{"hidden_act": "squared_reglu", "bias": "none", "max_grad_norm": 1.0, "decay_fraction": 1.0, "decay_shape": "linear", "batch_tokens": [8192, 16384, 24576], "dataset": "wikipedia_en"}
Each number is 50 + 10 x the weight over the matrix's rms, rounded and kept within 0 to 99. Layers, rows and columns count from 0.

# layer 2 MLP gate, 256x128, rms 0.115, rows 58-74, columns 64-127
39 55 53 41 69 54 48 60 55 45 50 36 52 60 69 46 54 51 27 48 45 54 38 44 38 55 41 44 40 52 60 62 39 40 43 57 49 61 35 56 42 69 46 50 50 42 40 44 59 17 53 50 62 65 63 55 41 37 51 46 55 43 65 46
50 57 38 66 69 59 44 36 31 41 51 78 49 46 51 53 56 56 47 25 37 39 50 53 44 40 61 76 63 49 52 45 31 39 40 48 55 34 41 44 31 47 46 51 62 49 62 61 50 30 47 56 34 47 64 63 54 51 46 50 51 46 58 49
66 54 33 50 48 41 61 51 54 56 46 62 58 44 58 53 40 39 49 48 42 62 48 51 54 67 54 58 42 37 51 57 58 56 47 56 49 48 70 53 44 63 61 48 81 40 38 28 63 41 50 50 54 58 50 49 40 56 73 37 45 60 61 40
53 60 53 53 55 43 73 41 49 59 63 49 39 44 54 38 44 42 82 64 47 57 65 37 50 45 50 42 56 38 59 46 45 43 59 49 41 59 49 39 50 36 45 60 39 48 62 61 60 38 51 57 25 44 53 54 37 60 40 60 70 47 53 57
52 48 59 49 45 48 60 75 42 71 45 42 39 50 57 40 63 51 67 45 23 33 49 42 63 59 43 28 50 32 63 45 28 50 55 46 48 34 50 41 59 49 52 42 60 61 84 45 55 35 59 57 57 39 38 38 30 59 45 32 41 64 54 48
49 32 48 50 55 66 37 44 54 48 62 58 41 53 51 51 46 37 70 36 69 54 62 49 46 57 46 54 47 58 61 29 50 51 49 28 53 57 51 44 55 56 43 53 62 45 50 38 62 46 52 70 62 44 49 52 48 64 45 55 62 55 58 38
68 51 42 61 62 36 58 57 46 64 63 40 59 41 51 38 52 42 35 55 53 49 52 53 47 59 47 35 60 35 34 53 63 41 68 61 50 44 41 54 59 45 63 56 41 63 55 52 56 46 38 47 65 51 45 46 51 45 62 58 41 32 61 46
50 46 48 45 54 49 62 48 47 47 61 46 43 51 48 52 55 63 52 44 45 51 70 42 53 40 58 45 53 38 44 50 42 56 42 56 42 51 66 57 69 56 75 44 59 53 57 42 49 56 39 51 65 42 50 57 52 40 43 59 46 61 45 45
42 47 47 59 58 46 48 62 46 46 46 51 48 79 72 58 65 63 50 54 61 35 26 40 57 53 46 58 70 60 49 31 51 41 60 45 56 55 63 36 53 61 69 56 36 64 54 40 57 56 43 42 45 60 57 53 59 59 46 51 43 57 51 61
49 49 52 60 37 40 55 57 46 52 56 59 51 62 60 55 32 54 58 53 59 60 34 55 52 57 38 71 45 38 52 43 74 43 22 55 49 56 48 45 53 61 36 42 35 35 46 50 56 61 45 58 44 44 37 49 58 43 54 61 55 62 50 53
46 51 40 55 61 57 60 51 29 41 51 42 53 45 47 72 75 57 74 53 56 46 69 47 43 50 56 58 79 42 52 59 51 67 47 46 48 51 47 51 48 46 50 56 53 24 42 41 55 44 48 38 45 47 46 48 50 47 45 37 51 43 44 65
63 41 50 52 57 51 43 60 40 48 39 34 40 40 56 42 44 53 44 45 29 47 48 46 57 44 59 61 50 44 45 60 56 54 50 42 41 39 44 51 49 36 65 50 53 59 57 50 67 46 63 57 35 47 47 38 53 47 53 52 37 50 49 55
57 59 63 50 63 58 51 47 51 49 44 56 46 57 46 48 59 62 61 44 50 37 56 67 52 50 57 47 48 23 59 34 59 47 40 55 43 30 54 35 62 71 45 67 37 58 33 48 63 73 29 47 52 45 52 55 59 59 37 50 54 66 43 47
51 52 52 54 50 54 43 58 41 52 47 53 45 45 57 58 59 51 56 39 47 51 48 49 55 50 49 53 51 50 55 55 40 43 30 53 47 56 45 37 61 61 53 53 40 59 49 53 46 58 34 58 51 39 51 28 46 30 40 62 57 53 60 66
58 55 43 44 34 55 57 70 54 38 40 61 42 42 58 50 52 50 43 37 50 54 58 63 55 43 59 53 58 53 43 62 54 50 48 49 54 47 39 61 47 61 62 51 44 54 36 48 68 54 56 51 54 58 55 54 46 52 57 57 47 51 52 48
49 71 74 58 46 54 33 44 39 47 30 66 64 63 41 38 45 40 58 61 43 67 50 29 61 52 55 55 39 43 62 30 44 46 38 62 54 26 60 35 56 52 36 67 36 55 46 43 51 53 35 75 54 51 56 43 59 38 57 35 63 29 38 54
63 49 42 58 59 24 64 51 48 68 28 55 56 58 45 41 38 63 79 51 60 45 51 56 59 56 45 39 37 53 47 61 45 47 37 34 28 60 58 39 53 68 48 48 50 73 46 44 52 48 49 46 57 57 52 55 47 45 53 52 49 37 52 54
# layer 2 MLP up, 256x128, rms 0.114, rows 58-74, columns 64-127
56 50 58 54 65 55 52 55 44 47 58 54 55 55 57 63 43 59 39 71 52 56 39 48 54 48 48 48 62 34 44 49 52 50 36 41 60 46 53 61 61 64 43 39 45 44 61 62 53 12 57 44 44 42 38 55 46 51 36 54 57 64 43 47
44 64 31 60 41 61 41 51 58 59 68 48 31 41 32 34 55 51 40 50 48 46 27 48 59 46 44 39 40 53 53 48 53 47 59 55 44 49 58 39 34 57 71 74 46 43 63 43 53 46 64 39 51 65 62 56 55 46 80 52 35 44 41 55
45 48 48 51 52 50 56 59 57 72 52 56 53 64 60 68 61 50 42 65 33 52 46 53 48 36 37 72 45 56 45 25 56 50 50 54 58 48 30 52 65 44 59 55 59 46 54 53 47 43 61 58 49 47 47 46 30 68 61 44 32 54 55 50
38 41 36 48 45 59 38 51 52 43 32 49 49 64 52 68 48 68 26 36 57 50 40 53 39 53 41 53 45 51 41 52 44 54 39 50 59 35 42 55 41 54 66 39 57 46 50 24 45 61 55 53 69 63 47 46 49 39 64 37 43 43 55 47
53 40 48 37 58 67 40 39 54 37 60 57 28 58 61 40 54 49 39 61 51 49 38 54 48 39 58 47 64 64 50 46 58 47 35 61 46 62 51 66 49 53 42 56 46 51 32 52 34 45 43 49 39 68 51 56 59 38 71 60 56 48 46 56
63 65 38 50 50 47 64 40 48 63 53 33 30 45 55 51 56 50 54 33 42 48 54 55 54 43 49 54 62 50 52 78 55 47 51 52 47 51 54 48 64 36 36 55 39 62 38 56 45 68 51 53 53 50 52 42 62 61 47 55 56 40 44 60
51 53 44 49 27 56 56 48 47 47 42 72 71 78 56 47 59 55 55 42 64 36 45 51 64 40 57 55 40 63 62 45 39 63 47 42 61 39 65 56 46 48 40 43 58 39 50 48 56 50 57 51 33 48 64 66 47 61 50 51 39 40 57 44
48 68 66 56 58 39 42 53 46 51 51 57 60 51 41 27 47 48 46 37 57 29 56 45 57 56 44 57 64 71 64 52 61 56 47 52 60 34 42 53 55 27 43 49 64 46 59 37 37 49 48 48 54 50 58 55 34 60 41 36 49 54 52 64
45 66 59 48 54 50 44 51 56 49 54 64 53 39 39 36 37 51 43 47 50 53 62 60 43 52 33 45 28 35 55 39 49 53 54 56 43 50 31 74 38 44 53 49 43 42 46 62 37 48 49 51 40 38 43 45 36 47 56 61 68 28 56 38
53 54 63 62 41 41 42 72 43 48 62 58 66 60 60 48 31 56 54 48 52 40 36 54 48 52 46 54 56 35 63 42 70 53 33 51 49 47 60 58 47 56 51 45 53 45 43 51 61 52 43 31 40 55 49 51 49 30 47 63 56 65 47 47
60 43 38 59 44 30 55 45 66 44 48 42 47 52 48 75 45 43 29 34 54 29 45 51 64 46 60 19 27 48 53 56 69 45 49 53 40 50 57 51 56 34 40 55 51 59 61 54 50 45 48 48 45 47 57 72 50 39 53 65 55 47 58 55
28 51 55 49 40 42 59 43 53 65 60 61 54 59 48 46 55 50 59 69 54 46 50 52 56 50 40 40 58 55 59 43 51 51 56 50 56 53 56 48 48 62 44 53 52 39 55 54 33 51 33 51 47 60 46 75 35 58 44 57 68 58 52 42
36 32 29 62 53 49 51 52 55 57 62 36 40 52 47 50 42 34 55 55 62 55 29 45 57 38 66 46 45 67 44 48 48 45 43 55 45 58 39 68 40 25 50 32 68 43 52 55 29 38 59 44 58 46 46 59 40 39 51 45 50 41 42 52
36 50 48 47 59 43 39 49 44 58 35 56 46 48 52 49 71 52 48 47 46 44 60 46 47 57 48 42 42 40 58 55 49 37 40 46 62 47 54 52 62 58 48 63 43 59 58 50 55 49 34 65 60 46 53 48 54 40 36 43 59 60 47 55
48 37 41 60 54 43 44 53 69 46 53 43 51 34 51 46 51 63 42 59 52 54 55 51 52 53 52 41 53 52 54 50 47 52 70 55 46 41 45 41 75 43 38 59 38 37 56 56 42 41 34 30 41 35 42 50 56 61 48 57 57 40 58 51
49 46 69 48 38 51 40 40 50 57 40 44 53 65 59 42 60 59 58 49 45 58 50 19 47 46 52 52 55 41 63 33 50 60 34 37 59 52 58 45 28 26 35 69 38 39 40 44 50 57 44 40 47 36 49 40 60 52 62 31 51 49 71 31
45 65 50 43 44 64 52 43 56 45 22 53 57 42 50 51 55 46 55 57 57 36 51 49 51 44 50 35 43 51 54 36 51 49 48 74 45 66 45 35 57 64 55 43 34 39 45 55 46 38 41 73 50 38 62 54 54 36 50 48 55 26 53 56
# layer 2 MLP down (transposed), 256x128, rms 0.171, rows 58-74, columns 64-127
47 56 67 46 45 60 60 63 38 50 49 42 58 37 56 66 50 50 51 54 50 61 50 38 49 42 45 60 53 47 49 37 46 46 45 46 51 55 53 56 61 45 54 49 46 67 52 34 53 37 43 62 52 45 62 33 44 51 44 46 51 44 62 59
59 41 45 41 43 49 38 48 50 52 55 47 44 45 55 60 69 41 40 49 41 40 46 43 37 61 55 39 38 36 52 36 49 56 51 44 39 60 52 51 45 40 62 54 46 48 54 53 36 42 53 45 49 53 52 67 60 50 50 61 40 49 41 62
47 60 72 41 39 61 72 53 66 48 46 44 55 49 61 62 34 44 31 59 38 48 57 21 46 42 53 60 46 53 32 40 43 49 52 57 43 42 47 49 56 61 37 49 53 39 46 65 67 37 63 47 54 42 62 47 22 57 40 64 26 59 33 36
37 37 30 51 42 30 42 56 33 46 51 41 40 48 44 72 52 41 55 41 56 42 53 60 34 34 50 57 58 35 44 41 30 54 49 60 61 48 61 44 57 36 51 46 45 41 47 45 54 46 39 62 38 57 53 71 45 54 57 51 29 48 57 37
58 54 54 23 77 64 36 40 48 52 56 52 33 62 56 49 42 52 44 46 40 65 40 33 43 45 42 57 53 46 45 56 54 51 48 57 33 57 57 61 35 36 41 43 47 44 48 52 55 55 41 52 44 51 60 40 59 47 52 61 38 38 53 57
47 49 60 35 70 71 66 63 39 53 32 33 56 44 41 55 50 23 26 44 42 60 42 51 42 67 33 38 36 43 47 27 48 59 67 55 49 42 13 48 66 51 63 55 45 51 51 52 54 56 48 49 47 68 72 38 30 46 49 53 56 43 54 67
26 48 55 63 62 56 42 51 47 51 59 57 34 42 57 46 50 60 59 54 46 52 52 51 57 58 61 42 41 58 47 56 38 53 46 52 39 43 47 45 52 35 43 53 41 60 54 51 54 54 49 49 45 56 37 47 53 46 50 39 57 51 48 45
63 43 43 61 59 50 51 49 51 56 57 46 34 51 56 42 63 35 65 48 53 52 63 47 64 43 42 51 64 61 70 50 34 55 56 73 46 60 53 57 45 47 61 40 50 57 58 45 47 50 53 66 56 54 63 49 52 48 54 41 68 54 46 56
49 54 51 39 48 34 51 49 49 50 31 39 48 37 50 46 47 34 51 61 66 57 54 60 55 42 45 56 39 52 53 63 41 64 42 48 55 45 42 64 59 53 46 52 60 39 52 32 48 64 55 52 60 62 56 37 52 67 43 54 53 63 51 30
46 47 62 67 39 48 51 56 55 63 55 50 61 43 63 48 47 50 59 56 38 44 46 38 54 53 43 53 51 24 68 46 60 56 56 58 50 50 52 54 62 36 56 44 52 48 64 65 46 47 42 35 55 44 65 48 66 40 30 59 37 49 42 48
64 55 60 47 39 34 33 55 50 63 28 45 59 46 38 41 54 42 50 52 56 67 53 30 38 46 49 42 48 80 32 46 60 53 27 40 52 29 52 31 48 61 43 51 70 52 61 54 45 40 57 45 44 51 63 38 47 42 55 43 53 36 31 53
49 28 50 47 48 43 69 50 54 49 61 61 64 63 51 56 46 38 71 59 45 45 51 70 54 42 59 42 53 50 51 44 36 60 55 71 57 49 35 50 47 56 57 59 50 46 48 59 39 68 57 43 46 34 53 55 50 68 60 50 52 58 43 31
54 47 34 58 36 48 64 67 63 52 42 42 54 69 63 58 64 39 58 41 50 51 49 30 57 49 58 46 59 70 35 66 30 56 47 65 52 51 51 60 51 45 33 65 71 60 56 60 39 30 51 45 53 48 51 53 30 35 46 44 64 58 44 42
45 64 50 47 56 67 35 49 48 57 53 38 42 46 46 61 51 45 37 44 46 62 63 46 51 45 39 46 43 38 52 37 55 49 27 51 51 39 55 61 54 55 43 45 38 59 60 54 54 37 54 53 45 59 35 63 65 38 46 49 47 66 55 42
54 53 52 49 28 27 54 56 31 26 39 44 49 56 58 58 39 57 72 34 58 56 43 37 37 41 38 54 72 33 59 37 71 71 28 40 50 47 59 48 43 44 50 63 47 46 45 56 47 68 42 63 42 41 59 52 45 53 56 41 66 60 40 38
57 46 52 38 42 50 45 56 28 46 48 49 55 56 63 48 57 70 62 41 59 56 48 47 65 49 57 46 64 49 59 60 54 39 55 53 56 50 62 31 63 40 39 66 51 68 45 52 60 72 56 44 60 66 65 55 46 42 60 47 51 38 48 65
41 47 58 60 66 55 48 49 47 51 42 44 53 54 54 37 27 52 44 55 48 54 48 43 66 31 58 45 46 55 56 49 55 32 36 51 50 23 58 67 54 66 55 47 50 53 49 64 51 47 59 51 58 58 54 60 69 49 44 51 36 54 40 56